config = dict(
    num_hidden_layers=11,
    num_attention_heads=2,
    bias='none',
    max_seq_len=512,
)
Each number is 50 + 12 x the weight over its row's rms, rounded and kept within 0 to 99. Layers, rows and columns count from 0. The size before them is the row's rms in percent of the matrix's.

# layer 2 MLP down, 192x768, rms 0.0308, rows 72-144, columns 288-383
096:31 48 41 42 50 42 24 61 57 50 50 40 49 54 34 36 35 29 73 60 53 44 17 50 74 58 63 57 45 41 31 70 40 44 63 55 60 50 64 56 58 47 45 50 37 54 45 52 57 61 66 51 55 51 53 63 47 65 51 40 40 69 52 44 32 58 58 58 39 45 28 44 51 39 50 51 50 52 50 33 64 31 32 46 37 64 22 40 49 44 49 36 61 48 50 77
101:53 53 70 49 46 71 22 45 52 61 50 34 49 64 45 65 54 61 37 66 76 48 33 27 57 47 34 62 55 44 51 42 31 58 49 80 40 40 60 39 42 47 24 40 38 43 41 76 47 57 45 51 45 60 47 26 40 53 66 71 57 54 40 66 45 46 26 47 66 64 33 51 49 31 43 48 69 36 49 42 27 59 52 36 27 37 43 63 37 64 34 17 49 40 60 36
103:43 36 65 48 64 46 26 50 40 75 45 46 44 64 18 43 47 56 39 52 48 58 34 43 59 49 46 63 62 63 51 76 36 54 74 45 57 48 46 56 56 55 46 57 43 47 54 52 38 43 47 36 61 64 48 59 52 58 55 48 72 53 27 41 56 73 71 48 38 35 45 31 58 44 45 58 49 57 45 43 67 39 49 44 59 44 55 70 45 30 44 54 51 54 51 55
096:51 39 47 39 51 55 46 48 58 38 50 50 54 43 55 51 44 43 65 48 63 32 50 44 40 49 56 26 58 36 60 32 54 48 49 39 62 71 60 62 41 33 50 59 46 67 40 48 63 53 55 30 53 64 64 21 52 44 35 54 65 42 66 47 52 59 35 65 60 32 57 55 79 55 57 40 52 48 58 53 71 53 73 64 53 59 55 29 66 49 50 41 43 59 25 50
105:45 42 39 43 42 68 53 50 52 52 60 65 67 43 58 77 49 46 36 50 58 58 39 51 45 62 64 35 71 69 42 58 42 54 29 28 29 33 61 47 63 51 52 54 48 47 74 54 50 51 64 47 70 38 32 67 48 56 64 39 65 63 46 64 61 50 52 61 54 73 41 48 50 59 56 52 47 53 45 32 38 45 60 53 50 65 37 52 51 64 38 61 39 77 48 36
091:49 43 53 36 54 64 74 52 54 48 73 33 52 33 48 29 51 43 39 41 41 52 62 49 42 46 70 38 32 41 62 78 46 39 23 34 49 50 52 49 52 51 54 71 66 48 45 48 56 59 65 45 61 67 48 34 74 56 32 48 48 56 59 42 55 31 68 42 54 54 50 55 45 31 42 59 57 56 53 48 47 47 55 51 70 36 45 66 44 52 40 48 49 68 36 60
095:55 49 53 07 26 73 37 58 45 32 58 55 42 43 46 46 56 61 69 58 45 38 64 47 48 76 59 40 47 34 48 40 40 41 28 46 42 37 43 42 49 35 59 63 48 56 56 40 54 74 56 69 73 58 47 67 45 25 36 51 44 25 53 61 54 77 51 46 49 60 29 43 69 48 30 43 53 56 44 35 44 55 39 55 56 49 56 35 38 57 27 54 37 71 47 59
104:56 71 40 58 15 45 31 59 52 48 53 44 53 42 60 52 59 44 55 66 52 52 56 51 50 48 45 65 66 62 51 46 57 56 69 48 59 34 62 75 46 60 52 48 52 28 58 62 46 56 49 48 45 62 70 35 69 47 57 52 59 65 47 37 67 52 61 54 59 51 54 71 43 64 67 44 58 55 37 37 47 61 57 52 25 25 49 70 43 46 80 57 61 66 76 75
103:33 54 54 53 42 63 42 46 60 52 34 18 51 46 52 39 54 31 45 52 41 68 54 54 49 51 44 36 61 46 55 54 67 54 50 27 68 35 58 68 30 63 47 53 48 50 51 37 35 20 35 57 47 74 40 61 43 49 59 51 46 62 67 54 36 46 46 30 40 42 50 62 27 37 46 28 47 48 61 60 49 37 57 50 40 36 61 49 44 39 79 34 67 40 46 62
104:52 43 33 51 31 50 82 65 53 51 64 42 38 69 33 48 44 51 57 50 51 38 37 49 46 59 41 46 48 66 41 50 55 43 45 42 44 55 53 58 39 44 47 52 49 42 58 45 34 32 69 40 48 43 55 52 41 39 48 59 37 65 51 49 50 52 43 29 66 42 53 39 53 30 54 47 65 32 51 76 38 46 44 38 47 31 26 47 32 34 53 50 54 46 50 52
106:48 56 39 44 26 68 48 54 48 47 44 59 60 55 56 83 55 66 50 45 62 63 51 38 50 79 56 50 41 72 39 42 27 48 41 59 66 65 46 56 51 35 50 31 50 65 54 53 69 50 56 49 42 50 38 46 57 43 56 64 49 50 58 55 59 65 52 38 63 37 64 50 36 44 46 62 70 52 53 70 54 48 42 70 42 45 48 67 54 51 43 58 31 39 49 33
101:42 55 64 68 32 54 58 37 58 66 53 60 46 36 63 68 44 45 68 46 69 32 62 49 58 41 56 28 50 46 69 49 70 50 52 43 37 43 42 61 56 60 49 37 43 48 73 30 43 61 52 37 37 35 55 59 61 64 63 38 50 36 60 50 46 59 53 51 61 48 57 46 57 34 58 55 52 46 50 44 29 74 37 52 33 55 31 44 41 44 63 55 41 39 38 66
104:33 25 69 48 34 51 41 51 42 39 43 35 68 53 44 66 57 49 20 51 52 25 70 45 34 37 29 63 51 32 59 41 57 26 49 49 42 45 49 64 46 46 35 48 47 32 41 50 53 56 57 53 58 45 55 29 48 52 54 43 55 34 40 50 55 59 59 44 58 66 47 46 45 51 61 44 70 51 53 44 52 51 42 53 64 57 32 54 50 55 51 54 55 49 45 53
099:36 52 32 46 74 74 37 38 36 48 54 57 62 35 47 75 49 64 35 36 43 29 52 53 40 47 40 49 76 46 58 56 55 51 35 52 42 45 27 55 44 41 43 44 66 43 36 66 46 52 44 70 53 57 49 38 48 71 63 46 57 58 44 58 62 56 47 50 54 60 33 43 57 77 47 49 49 58 40 41 34 51 45 53 62 58 45 41 49 64 55 51 44 56 53 45
096:58 55 39 54 53 29 57 50 54 63 68 72 53 63 52 41 43 54 56 32 58 64 53 43 41 46 64 66 57 19 45 43 69 47 34 58 61 44 53 34 48 55 53 40 50 47 65 40 55 43 70 46 34 75 41 60 43 39 53 28 32 46 52 46 52 42 50 65 37 78 37 47 32 58 58 52 69 40 51 45 28 47 71 58 68 56 60 56 54 77 46 28 36 54 58 42
105:51 65 50 70 53 59 33 41 37 62 47 51 62 60 48 68 59 36 48 52 42 60 40 44 55 54 41 48 73 69 53 44 57 42 52 47 68 47 43 44 26 52 64 61 50 51 37 67 57 43 55 83 47 31 66 55 51 71 60 42 58 47 52 45 44 56 55 54 53 20 42 41 40 48 56 43 40 56 39 16 70 43 38 57 49 56 44 39 41 57 53 35 55 42 33 61
100:52 54 64 61 34 53 58 53 66 39 54 19 46 46 59 27 49 38 51 54 43 45 53 50 62 50 21 45 49 53 50 31 44 48 46 38 48 39 52 58 41 47 50 53 50 55 50 50 38 61 44 37 44 46 55 51 69 61 50 59 50 80 41 58 35 62 38 66 56 45 50 54 39 53 31 59 41 58 40 54 23 61 56 59 19 59 64 51 42 75 36 73 47 42 44 50
099:42 70 51 63 51 49 59 52 67 51 53 74 37 58 67 58 56 47 55 44 54 75 43 53 75 67 52 50 46 44 57 48 58 66 52 44 53 52 51 53 44 56 48 55 46 73 53 44 40 41 11 54 43 34 60 52 31 24 94 36 12 53 55 66 58 50 70 64 40 56 31 43 48 55 43 43 32 54 37 55 60 43 52 59 49 60 52 31 62 36 56 46 62 42 40 54
101:40 58 83 52 38 37 58 44 42 57 37 42 66 40 72 45 45 55 28 58 38 49 45 45 67 61 54 69 46 48 46 41 44 68 56 56 37 62 59 66 46 34 27 35 48 36 56 70 29 35 54 37 41 70 56 75 45 59 84 33 49 69 63 58 44 56 66 57 70 33 42 50 39 56 66 31 47 47 59 45 38 77 50 35 42 43 57 28 60 57 50 36 54 36 38 50
100:54 54 60 59 62 60 56 45 48 34 37 24 64 43 31 53 44 53 44 61 51 65 66 42 54 50 65 58 31 60 72 55 59 43 51 45 55 36 32 66 54 48 47 55 40 67 57 54 47 66 46 43 31 41 49 33 63 55 54 52 61 56 20 40 53 61 64 60 60 53 39 54 39 37 53 58 71 42 35 38 52 46 32 50 75 37 18 64 51 48 43 65 53 62 43 53
095:61 53 57 52 74 68 29 71 61 54 60 69 33 50 47 66 44 60 58 46 41 72 61 48 40 67 53 36 53 49 29 41 44 57 36 40 69 55 37 61 34 49 46 48 43 47 56 48 47 40 65 43 47 60 40 43 55 49 54 53 57 52 49 62 45 51 60 77 67 54 42 58 41 63 45 58 55 54 46 51 62 52 61 36 64 50 65 45 38 41 37 38 32 57 18 56
099:21 48 55 53 27 59 58 76 39 52 51 55 40 61 35 30 59 45 68 74 61 36 45 53 56 56 55 46 58 52 36 44 47 22 68 53 47 48 58 73 36 46 58 49 51 26 54 76 55 76 35 25 47 43 51 45 62 48 34 61 55 43 60 33 50 58 40 37 48 56 67 35 53 39 52 55 53 43 57 59 32 59 53 54 46 51 41 43 43 47 59 39 34 57 42 60
103:53 37 38 52 67 44 60 61 62 63 55 25 53 51 66 33 54 57 46 40 64 47 62 46 75 42 42 39 50 73 63 44 41 23 46 55 56 38 15 45 57 46 37 44 44 59 48 44 65 22 71 35 26 69 49 53 63 40 49 46 53 47 45 58 39 45 36 60 52 51 46 59 49 69 55 46 21 52 36 65 52 58 74 60 36 62 48 75 40 32 67 46 52 43 56 60
096:62 52 59 62 45 43 40 77 60 84 54 59 48 47 48 22 54 63 53 34 30 61 28 63 39 37 58 50 57 46 62 43 32 41 56 38 63 37 67 41 77 65 47 65 53 67 62 59 46 69 57 65 44 41 48 47 47 50 57 25 62 68 63 59 55 28 47 34 61 42 65 50 66 59 54 61 49 53 60 54 43 63 35 57 50 53 56 46 46 88 61 54 73 58 44 59
104:48 27 40 59 44 53 55 46 65 49 57 24 40 62 53 49 46 58 54 40 63 58 29 51 58 59 77 48 46 72 35 49 66 23 57 72 47 40 41 57 56 48 59 58 62 60 48 61 38 38 38 54 50 69 48 52 59 78 42 61 59 68 64 20 65 52 52 51 51 60 34 46 46 50 53 58 55 39 50 75 51 33 34 59 34 39 44 40 25 48 45 48 44 71 38 47
099:51 23 40 58 55 62 62 80 36 33 47 26 40 57 57 47 48 60 44 48 38 53 50 58 26 83 34 58 67 54 57 46 45 58 58 39 24 91 55 63 49 44 44 44 63 42 60 60 28 63 32 55 28 49 64 42 41 59 45 35 57 69 63 58 54 44 31 63 28 37 51 59 59 63 36 57 55 49 54 52 48 35 33 46 60 63 63 42 59 53 36 72 63 45 59 53
096:44 49 30 55 39 55 56 60 43 47 51 38 69 51 49 57 51 42 38 49 52 27 38 58 46 64 29 35 36 46 55 37 55 53 58 53 66 39 15 66 57 56 65 33 37 56 29 50 66 53 53 57 29 31 39 63 29 80 52 48 45 33 63 69 23 50 40 42 54 52 37 42 59 53 55 43 38 57 75 75 36 51 24 66 50 42 56 23 52 53 53 46 44 41 59 48
097:66 49 63 46 54 50 35 45 49 40 53 45 30 55 34 31 44 48 20 64 55 61 62 44 39 56 62 19 54 45 26 40 38 58 73 60 53 57 74 55 45 44 45 47 59 56 22 29 52 60 34 49 53 46 57 51 39 53 76 40 35 54 40 60 62 50 41 53 39 37 74 43 49 70 66 51 55 35 59 46 61 49 58 38 45 41 43 43 58 52 36 54 54 67 47 48
104:63 54 49 47 51 56 58 58 69 37 57 28 51 53 58 66 52 56 44 53 36 57 52 41 34 56 47 48 34 63 67 66 48 68 65 56 46 27 17 41 44 57 39 54 52 47 81 54 30 63 41 44 56 64 59 38 34 48 62 59 46 48 48 48 61 49 63 46 58 60 38 60 55 41 24 57 59 52 61 62 41 44 46 47 57 42 71 66 25 54 21 29 30 49 57 56
098:51 71 45 46 50 42 70 51 35 59 67 46 48 77 36 51 48 48 22 43 56 38 66 48 61 52 36 56 28 33 43 83 29 67 71 60 42 67 59 30 44 42 47 39 49 70 52 49 65 48 78 62 50 55 64 29 56 45 44 45 65 65 44 61 62 40 70 39 59 65 60 44 43 32 66 57 48 46 42 49 54 30 53 28 52 72 74 32 32 59 44 73 44 52 48 67
100:57 54 48 48 56 30 72 47 51 37 62 55 31 40 72 37 61 50 51 49 33 39 65 58 71 72 55 36 70 58 66 53 55 58 67 58 46 36 34 52 37 38 61 54 58 75 56 46 75 53 65 55 61 64 52 43 60 49 61 27 42 40 42 64 43 54 57 67 37 53 58 47 70 54 66 58 72 55 34 47 73 45 66 43 38 33 55 37 37 57 29 48 54 50 51 34
101:48 32 59 44 46 35 49 36 53 34 35 55 54 47 45 54 54 46 41 36 55 38 50 41 39 58 49 50 46 49 65 52 49 46 30 35 56 44 48 39 51 28 49 46 61 63 57 61 56 34 53 45 38 48 32 68 34 65 48 44 38 74 36 52 40 47 38 63 26 58 55 53 41 65 34 65 45 45 52 38 55 33 36 49 48 52 67 45 59 59 48 62 37 56 34 33
097:71 56 57 45 42 49 55 59 39 60 48 61 39 56 64 53 59 45 37 31 62 73 41 51 42 60 46 48 35 41 63 61 42 63 51 68 57 60 35 39 50 80 46 40 61 30 52 74 39 46 38 58 39 31 36 63 64 33 59 28 50 58 54 58 41 45 48 40 54 67 66 53 53 44 61 61 54 58 62 67 57 42 66 45 52 54 45 38 82 62 24 37 44 42 66 43
105:51 45 59 61 40 24 50 41 54 63 64 50 36 30 52 26 52 53 58 60 47 31 49 54 46 43 57 48 68 50 70 59 61 31 66 45 60 58 43 62 81 54 45 59 52 48 60 44 50 81 53 29 64 53 61 08 60 43 48 62 43 39 40 43 45 38 60 46 38 36 38 57 65 51 52 37 31 52 32 45 40 57 45 60 50 54 38 62 42 47 38 44 58 48 48 56
105:58 40 54 42 67 33 53 38 17 36 52 63 43 54 46 43 48 66 46 39 45 64 70 55 52 59 60 38 42 51 48 49 49 66 60 42 56 61 38 39 43 57 53 51 50 46 46 57 63 52 64 54 42 38 51 49 38 37 71 52 58 54 41 36 41 50 42 46 60 49 86 44 44 45 54 86 58 50 59 32 41 41 67 38 28 46 60 52 43 56 62 65 51 47 46 35
101:35 44 53 44 77 50 41 46 41 40 47 52 35 65 56 76 43 48 43 49 46 42 26 47 75 52 26 42 50 59 63 69 43 51 64 55 57 55 62 35 68 50 66 39 57 45 38 37 46 58 21 26 75 23 48 34 59 51 35 58 50 55 52 37 53 59 39 48 56 41 62 46 46 55 57 50 56 49 38 66 49 48 55 43 35 68 68 46 27 44 54 69 56 66 48 62
101:42 79 60 58 55 52 60 51 45 66 51 59 39 70 45 33 43 27 60 44 41 59 34 55 63 59 36 57 57 36 58 45 52 48 68 37 45 49 54 55 36 60 51 42 67 55 35 46 51 63 63 63 24 60 47 49 32 56 60 57 52 50 30 58 58 44 54 74 50 35 41 71 40 56 36 54 28 48 46 44 51 44 31 58 42 41 56 65 50 39 61 68 56 31 58 25
099:62 57 25 41 41 57 38 40 31 61 58 44 72 55 44 76 49 51 54 64 62 66 48 44 54 39 68 63 49 58 72 70 50 48 49 46 47 46 40 53 53 45 30 25 47 57 53 40 48 38 47 44 38 40 36 43 57 26 66 67 54 52 33 50 42 42 39 38 57 43 46 53 42 56 40 36 37 55 76 30 67 32 43 55 62 40 55 46 34 38 41 65 33 63 45 56
106:41 35 33 58 57 43 58 49 73 50 67 26 76 60 44 32 43 45 47 57 47 57 52 52 63 36 20 46 57 31 66 52 60 41 40 37 26 50 34 32 63 36 57 48 40 31 55 55 62 57 36 58 81 65 56 52 60 44 54 48 27 47 60 41 30 38 47 40 58 60 46 43 41 49 47 60 67 41 62 35 57 29 33 51 45 71 47 63 23 16 38 52 25 67 57 49
098:46 70 37 58 53 36 56 51 38 57 57 75 52 52 53 55 55 49 49 52 42 41 65 62 36 54 52 53 46 34 26 21 57 54 45 71 46 42 40 62 37 58 53 64 59 48 43 49 16 50 43 47 72 62 71 78 50 59 38 57 61 38 50 70 51 45 50 46 38 38 40 48 49 55 53 52 48 56 61 58 36 77 67 62 48 51 26 49 60 54 52 50 70 61 22 60
103:37 60 49 50 85 46 70 53 46 63 42 25 64 58 49 28 47 45 41 40 56 44 46 35 46 60 67 83 50 50 38 63 40 36 47 45 44 30 46 55 57 80 57 71 35 55 53 49 68 70 57 51 80 72 41 28 48 57 45 77 61 41 42 56 44 46 64 77 58 80 67 63 46 54 42 54 47 61 52 42 50 52 56 12 81 55 38 54 54 16 56 26 49 48 48 55
099:64 55 48 54 19 46 34 50 68 38 44 38 47 25 57 39 51 65 59 45 41 32 60 47 56 54 34 61 35 59 50 30 45 42 33 46 42 45 27 50 52 44 31 44 57 42 59 36 53 51 44 57 55 49 34 52 53 45 58 54 58 31 27 86 32 56 42 55 29 69 50 46 21 48 64 53 45 57 45 37 28 77 31 61 54 50 46 60 43 37 50 58 59 46 63 58
103:54 48 63 47 55 43 55 56 75 56 46 52 49 41 13 53 48 57 55 39 39 26 31 51 58 30 54 58 08 45 54 49 60 39 52 57 43 45 46 37 42 57 43 50 59 45 43 46 36 43 43 52 72 38 44 54 58 40 42 58 60 73 36 33 47 48 52 61 54 42 13 50 51 75 49 73 41 47 12 38 47 57 46 48 46 71 49 55 63 46 47 60 46 36 66 35
095:44 37 68 44 51 26 35 56 42 52 37 37 75 57 28 22 50 51 58 56 46 48 47 45 42 69 42 54 36 30 72 36 48 56 45 57 55 37 53 45 50 66 50 70 54 38 44 46 48 59 44 31 32 54 61 46 71 46 56 49 38 52 66 50 66 44 46 26 72 24 48 53 60 68 59 47 31 55 68 43 23 24 74 49 76 25 70 38 60 42 45 58 30 25 51 48
097:28 38 69 51 48 47 51 47 50 33 32 46 63 42 40 63 49 33 59 45 53 44 68 48 56 74 63 72 31 70 41 52 45 64 47 45 68 64 19 48 62 35 38 54 38 48 54 49 46 33 50 53 46 64 46 55 43 42 35 44 47 39 45 61 61 62 70 55 51 33 64 55 54 75 50 44 58 41 45 62 45 62 52 43 44 55 45 54 44 65 45 62 43 47 56 48
094:65 35 52 53 48 34 66 39 43 57 53 48 55 68 37 45 47 58 36 52 47 51 74 53 51 56 45 38 21 61 45 53 38 50 45 57 88 52 60 44 41 63 67 54 45 50 27 38 41 36 45 75 48 43 65 58 46 42 49 55 63 40 51 40 41 55 49 52 54 48 43 58 52 24 42 63 45 44 40 52 56 56 30 51 53 49 37 48 64 62 69 33 60 53 34 52
104:40 39 41 45 42 64 69 46 54 61 65 50 54 51 59 50 58 41 63 33 64 65 68 47 59 50 50 34 24 50 73 28 37 43 52 52 64 52 50 47 52 34 59 47 41 37 37 46 57 82 77 71 41 43 36 52 34 57 44 48 71 35 43 40 56 54 62 67 56 43 56 51 71 33 43 71 43 53 48 30 74 55 55 39 38 81 52 59 61 78 48 77 56 40 42 39
108:61 48 50 54 72 57 41 55 40 54 45 64 47 59 24 24 47 57 36 53 49 47 35 56 33 45 57 30 49 38 47 29 42 57 54 50 40 46 53 66 59 31 53 51 46 74 46 54 53 45 40 43 37 48 35 56 30 48 57 32 50 56 55 75 52 71 39 31 43 48 45 49 56 47 65 69 83 76 51 40 66 48 58 32 56 47 37 31 52 48 29 49 45 45 46 33
106:48 39 61 29 51 58 55 41 41 38 45 69 55 49 47 49 54 70 36 38 42 42 49 56 55 69 43 64 58 43 27 55 49 50 62 64 45 52 60 69 73 45 45 41 68 53 22 45 53 39 46 56 58 68 36 50 50 41 58 75 44 59 48 30 67 59 36 55 82 45 74 52 59 33 49 60 60 53 71 44 56 35 46 32 47 69 48 40 57 75 44 29 34 59 52 42
095:62 50 68 55 31 49 36 52 66 37 51 37 64 44 66 48 44 51 34 62 57 55 76 46 45 40 77 50 52 72 59 54 58 37 44 54 42 60 60 58 37 50 40 71 49 36 27 90 37 62 33 46 60 27 49 58 54 71 34 40 41 32 45 59 68 68 53 66 40 37 58 46 76 51 47 47 45 39 61 45 41 52 36 58 53 68 42 39 28 45 32 50 47 32 57 52
098:51 60 52 37 63 78 67 70 37 34 40 47 56 35 56 62 54 32 54 40 45 51 47 43 41 59 19 45 49 45 51 40 44 51 59 48 30 53 45 60 60 62 45 56 58 41 58 42 62 36 51 69 45 56 44 67 42 37 42 40 54 64 62 67 47 46 28 57 52 60 52 47 52 46 45 50 17 51 63 67 56 57 46 48 40 66 56 47 49 60 39 56 64 34 47 44
101:42 50 58 58 49 91 37 43 46 14 47 51 51 56 65 49 52 56 39 66 69 50 41 51 41 56 46 56 36 46 56 62 53 57 45 42 38 40 51 56 37 34 57 65 64 36 55 76 35 45 60 48 52 31 57 42 54 57 56 46 39 66 41 31 53 53 64 48 31 49 44 42 50 56 60 42 49 49 43 54 50 50 66 59 55 53 44 55 46 61 47 48 40 66 38 43
094:48 56 43 31 40 44 54 35 44 45 51 54 50 37 64 55 58 41 64 44 34 51 57 45 60 50 49 45 72 68 27 75 45 53 66 51 23 68 35 52 43 43 48 56 51 51 50 56 40 72 49 52 43 50 70 41 49 66 54 38 49 36 44 58 48 21 60 36 61 34 35 55 52 37 48 48 55 36 64 62 44 63 48 45 44 35 55 41 60 62 30 62 51 50 47 61
103:69 37 59 50 59 62 63 36 23 47 28 53 57 38 49 63 42 67 51 53 57 26 48 47 58 37 41 47 68 46 68 45 60 57 30 45 16 37 55 34 62 64 38 43 50 55 58 43 51 76 62 25 42 74 38 49 67 45 55 47 43 39 22 46 43 59 35 52 60 33 48 50 45 47 30 52 33 40 67 50 52 54 38 69 44 28 73 41 39 50 45 62 51 37 38 75
096:60 37 48 54 50 60 49 35 54 47 33 67 27 41 62 41 45 48 65 43 38 34 52 33 54 63 56 34 42 48 51 44 46 52 62 54 54 45 56 53 30 23 40 44 44 51 38 69 35 30 57 36 31 44 59 46 63 60 41 65 53 51 29 48 41 56 25 70 28 45 83 66 58 57 42 57 42 37 33 56 58 53 64 40 46 56 44 75 66 66 54 48 34 52 55 49
101:58 62 46 38 67 59 54 55 74 85 42 54 49 58 45 49 61 60 36 60 45 66 53 48 52 69 44 66 51 48 46 48 43 49 66 61 33 65 57 51 38 46 55 55 59 50 40 55 52 43 49 50 60 45 37 47 48 47 43 36 52 51 77 62 59 44 43 68 34 39 43 53 51 55 54 30 58 41 55 72 52 33 35 39 50 69 53 83 81 45 27 30 51 29 44 41
103:52 59 67 67 33 42 69 44 65 34 48 52 33 53 41 55 53 73 58 55 62 33 50 59 52 57 72 57 42 45 74 62 50 48 40 67 34 45 30 33 41 71 46 34 56 53 65 52 59 42 44 58 54 59 56 59 32 51 52 50 59 54 30 67 68 54 40 40 61 64 60 51 51 60 54 51 56 44 43 38 41 61 49 67 69 39 42 52 52 36 53 21 45 23 56 42
098:54 55 56 48 76 39 27 37 28 40 56 59 41 54 46 55 52 54 58 34 60 33 28 49 58 57 53 64 49 58 52 54 53 41 52 29 50 52 49 72 67 64 32 53 55 57 50 61 56 81 59 45 31 47 67 46 74 29 48 35 48 39 60 46 47 36 61 41 55 33 44 59 34 52 61 53 44 53 67 62 49 62 39 69 45 52 31 51 53 49 35 22 23 31 45 58
104:66 65 31 72 38 39 55 65 35 35 45 68 34 50 55 24 53 48 52 44 39 40 52 53 41 49 64 47 50 49 52 65 54 71 52 39 62 40 55 18 44 53 49 67 51 31 58 49 59 51 39 48 73 57 44 36 58 73 32 46 47 27 44 71 51 48 55 61 48 54 47 55 39 55 54 63 69 65 42 40 53 61 37 60 33 80 36 38 38 54 51 30 40 73 41 58
107:49 52 67 65 77 47 48 35 41 69 37 45 49 53 49 36 44 60 51 30 60 63 25 45 56 46 54 47 68 63 51 63 66 19 33 46 67 49 42 64 56 52 40 46 40 44 69 43 12 34 48 53 55 61 31 47 40 38 47 33 60 54 59 50 44 56 77 61 34 39 61 39 49 52 44 43 38 56 46 62 57 53 49 57 55 55 51 39 47 65 53 62 73 22 23 66
104:54 50 20 61 42 64 63 60 33 57 48 54 46 47 64 72 46 42 59 55 39 38 49 52 68 52 58 46 57 63 47 59 45 34 56 60 43 54 62 55 52 43 41 41 53 57 71 57 37 16 46 74 48 56 49 74 68 79 34 53 59 55 63 51 68 43 50 55 66 49 48 47 38 47 35 40 60 58 32 67 79 39 52 39 35 40 44 54 63 55 45 66 47 43 45 59
097:53 56 55 29 50 53 62 65 47 48 26 64 53 44 33 69 45 53 50 77 41 52 55 51 47 54 39 48 45 60 46 54 38 53 50 69 34 78 46 55 48 68 37 60 45 52 71 47 35 53 42 27 46 49 65 54 53 50 82 35 46 53 31 71 42 54 41 13 52 24 26 52 39 62 45 56 56 30 58 20 50 44 51 45 52 45 26 47 30 56 64 73 35 45 57 51
103:43 42 58 32 44 53 45 40 81 48 48 54 57 61 45 50 50 47 34 39 61 44 80 52 38 35 49 50 41 61 48 54 54 31 44 69 44 51 45 51 38 60 52 48 43 27 37 51 54 35 54 67 51 94 71 47 37 44 49 22 54 66 59 55 64 56 64 60 41 50 46 49 56 31 44 45 75 50 42 60 49 38 69 33 60 69 49 62 67 56 47 49 48 48 76 53
102:39 46 42 47 41 46 33 50 58 45 59 35 38 34 35 49 45 50 74 37 51 45 31 46 39 41 44 55 60 67 59 40 48 36 40 55 46 42 54 44 55 43 46 69 49 63 56 50 46 46 41 29 50 53 43 77 47 53 35 67 47 43 58 43 52 64 60 40 53 37 43 55 56 31 57 57 32 39 45 62 56 46 41 36 53 63 33 68 41 41 41 66 63 59 62 59
098:50 27 49 48 36 59 46 41 29 37 47 41 17 23 30 70 51 24 52 32 38 41 55 50 47 49 56 45 56 47 56 48 55 35 48 40 35 35 60 48 39 38 58 55 37 47 51 43 44 75 45 41 53 68 24 38 52 50 47 49 41 34 33 35 54 66 51 58 75 48 49 48 47 67 43 62 44 49 52 72 64 61 35 47 49 38 51 31 48 34 69 55 63 67 59 39
101:36 89 64 51 51 29 45 60 45 34 74 63 58 52 50 61 66 59 79 65 62 67 44 60 39 59 47 51 71 45 64 47 42 54 33 46 51 54 60 68 54 56 58 38 52 47 52 29 48 47 52 41 43 50 52 60 37 47 63 64 43 58 70 50 54 56 57 56 49 49 52 44 62 43 50 51 62 60 49 60 49 43 51 54 82 49 32 52 46 53 48 54 48 57 50 40
100:22 71 50 48 38 53 44 66 58 67 55 53 54 46 56 73 55 60 52 53 56 59 47 35 68 66 61 64 37 55 31 62 53 51 30 78 52 54 48 60 53 53 49 56 41 40 59 47 74 67 65 50 52 64 56 62 38 44 56 41 57 38 34 79 61 39 57 62 64 54 65 52 31 44 43 34 37 55 48 55 47 46 55 38 31 48 38 56 43 82 38 35 65 39 34 53
102:59 71 57 42 37 44 34 58 65 44 49 54 67 42 43 69 46 36 53 58 37 41 40 49 31 62 42 59 70 46 32 46 49 48 56 62 46 63 57 43 36 70 57 68 47 75 51 23 59 53 48 58 67 39 44 40 67 44 66 70 47 50 49 76 56 51 55 35 54 20 56 64 44 55 55 50 48 79 49 49 37 44 50 57 65 56 53 57 41 66 54 35 59 53 30 64
092:55 55 72 42 30 38 68 26 54 64 37 35 61 41 36 62 47 69 45 41 44 35 63 50 57 42 41 25 39 31 38 50 55 17 52 67 46 67 54 48 44 31 49 42 54 37 41 53 40 27 58 63 28 44 61 73 38 57 46 07 70 23 40 56 50 34 67 57 79 71 55 41 43 38 50 64 50 48 47 57 52 43 68 50 59 34 41 37 52 63 48 62 39 45 45 44
098:55 61 34 36 51 58 50 47 65 50 55 64 54 44 64 68 60 47 59 30 35 54 40 60 61 38 47 44 74 70 44 66 54 44 53 65 14 50 52 53 47 47 55 55 61 62 53 67 43 61 57 45 60 42 53 55 65 66 56 60 57 58 35 83 43 27 56 60 53 43 59 56 50 62 47 36 68 56 51 51 54 55 53 61 53 56 34 60 52 61 44 38 51 69 55 55
099:35 62 50 53 44 60 24 77 60 34 42 64 43 52 59 48 50 65 64 61 46 54 52 50 49 44 55 39 58 32 41 40 50 50 44 61 79 53 50 33 67 38 56 57 50 63 24 67 62 13 37 64 51 53 68 40 50 59 23 54 40 63 52 40 44 60 30 42 41 54 54 45 63 49 60 46 34 42 46 62 41 21 80 57 56 56 41 49 73 27 75 62 42 47 37 48
101:38 53 45 52 31 47 66 24 44 40 54 41 52 33 32 73 55 53 56 49 65 40 29 51 58 51 63 54 37 58 35 63 34 69 52 66 56 61 45 35 37 58 60 60 52 44 63 43 54 67 64 67 46 30 48 40 59 34 52 50 47 62 58 50 48 37 64 54 51 69 50 48 49 43 66 62 61 55 38 76 43 50 61 49 59 49 61 50 42 57 38 60 52 49 38 47
100:44 54 55 53 40 41 53 46 59 41 65 53 55 34 70 68 54 62 69 52 66 68 41 52 46 45 52 51 41 59 49 48 42 57 40 42 59 32 44 43 44 59 45 33 51 65 44 68 45 42 29 32 48 52 41 41 45 55 49 76 28 42 53 50 61 56 49 61 56 59 60 55 57 67 37 61 56 41 61 69 56 37 60 39 57 36 67 44 50 42 39 48 45 50 53 52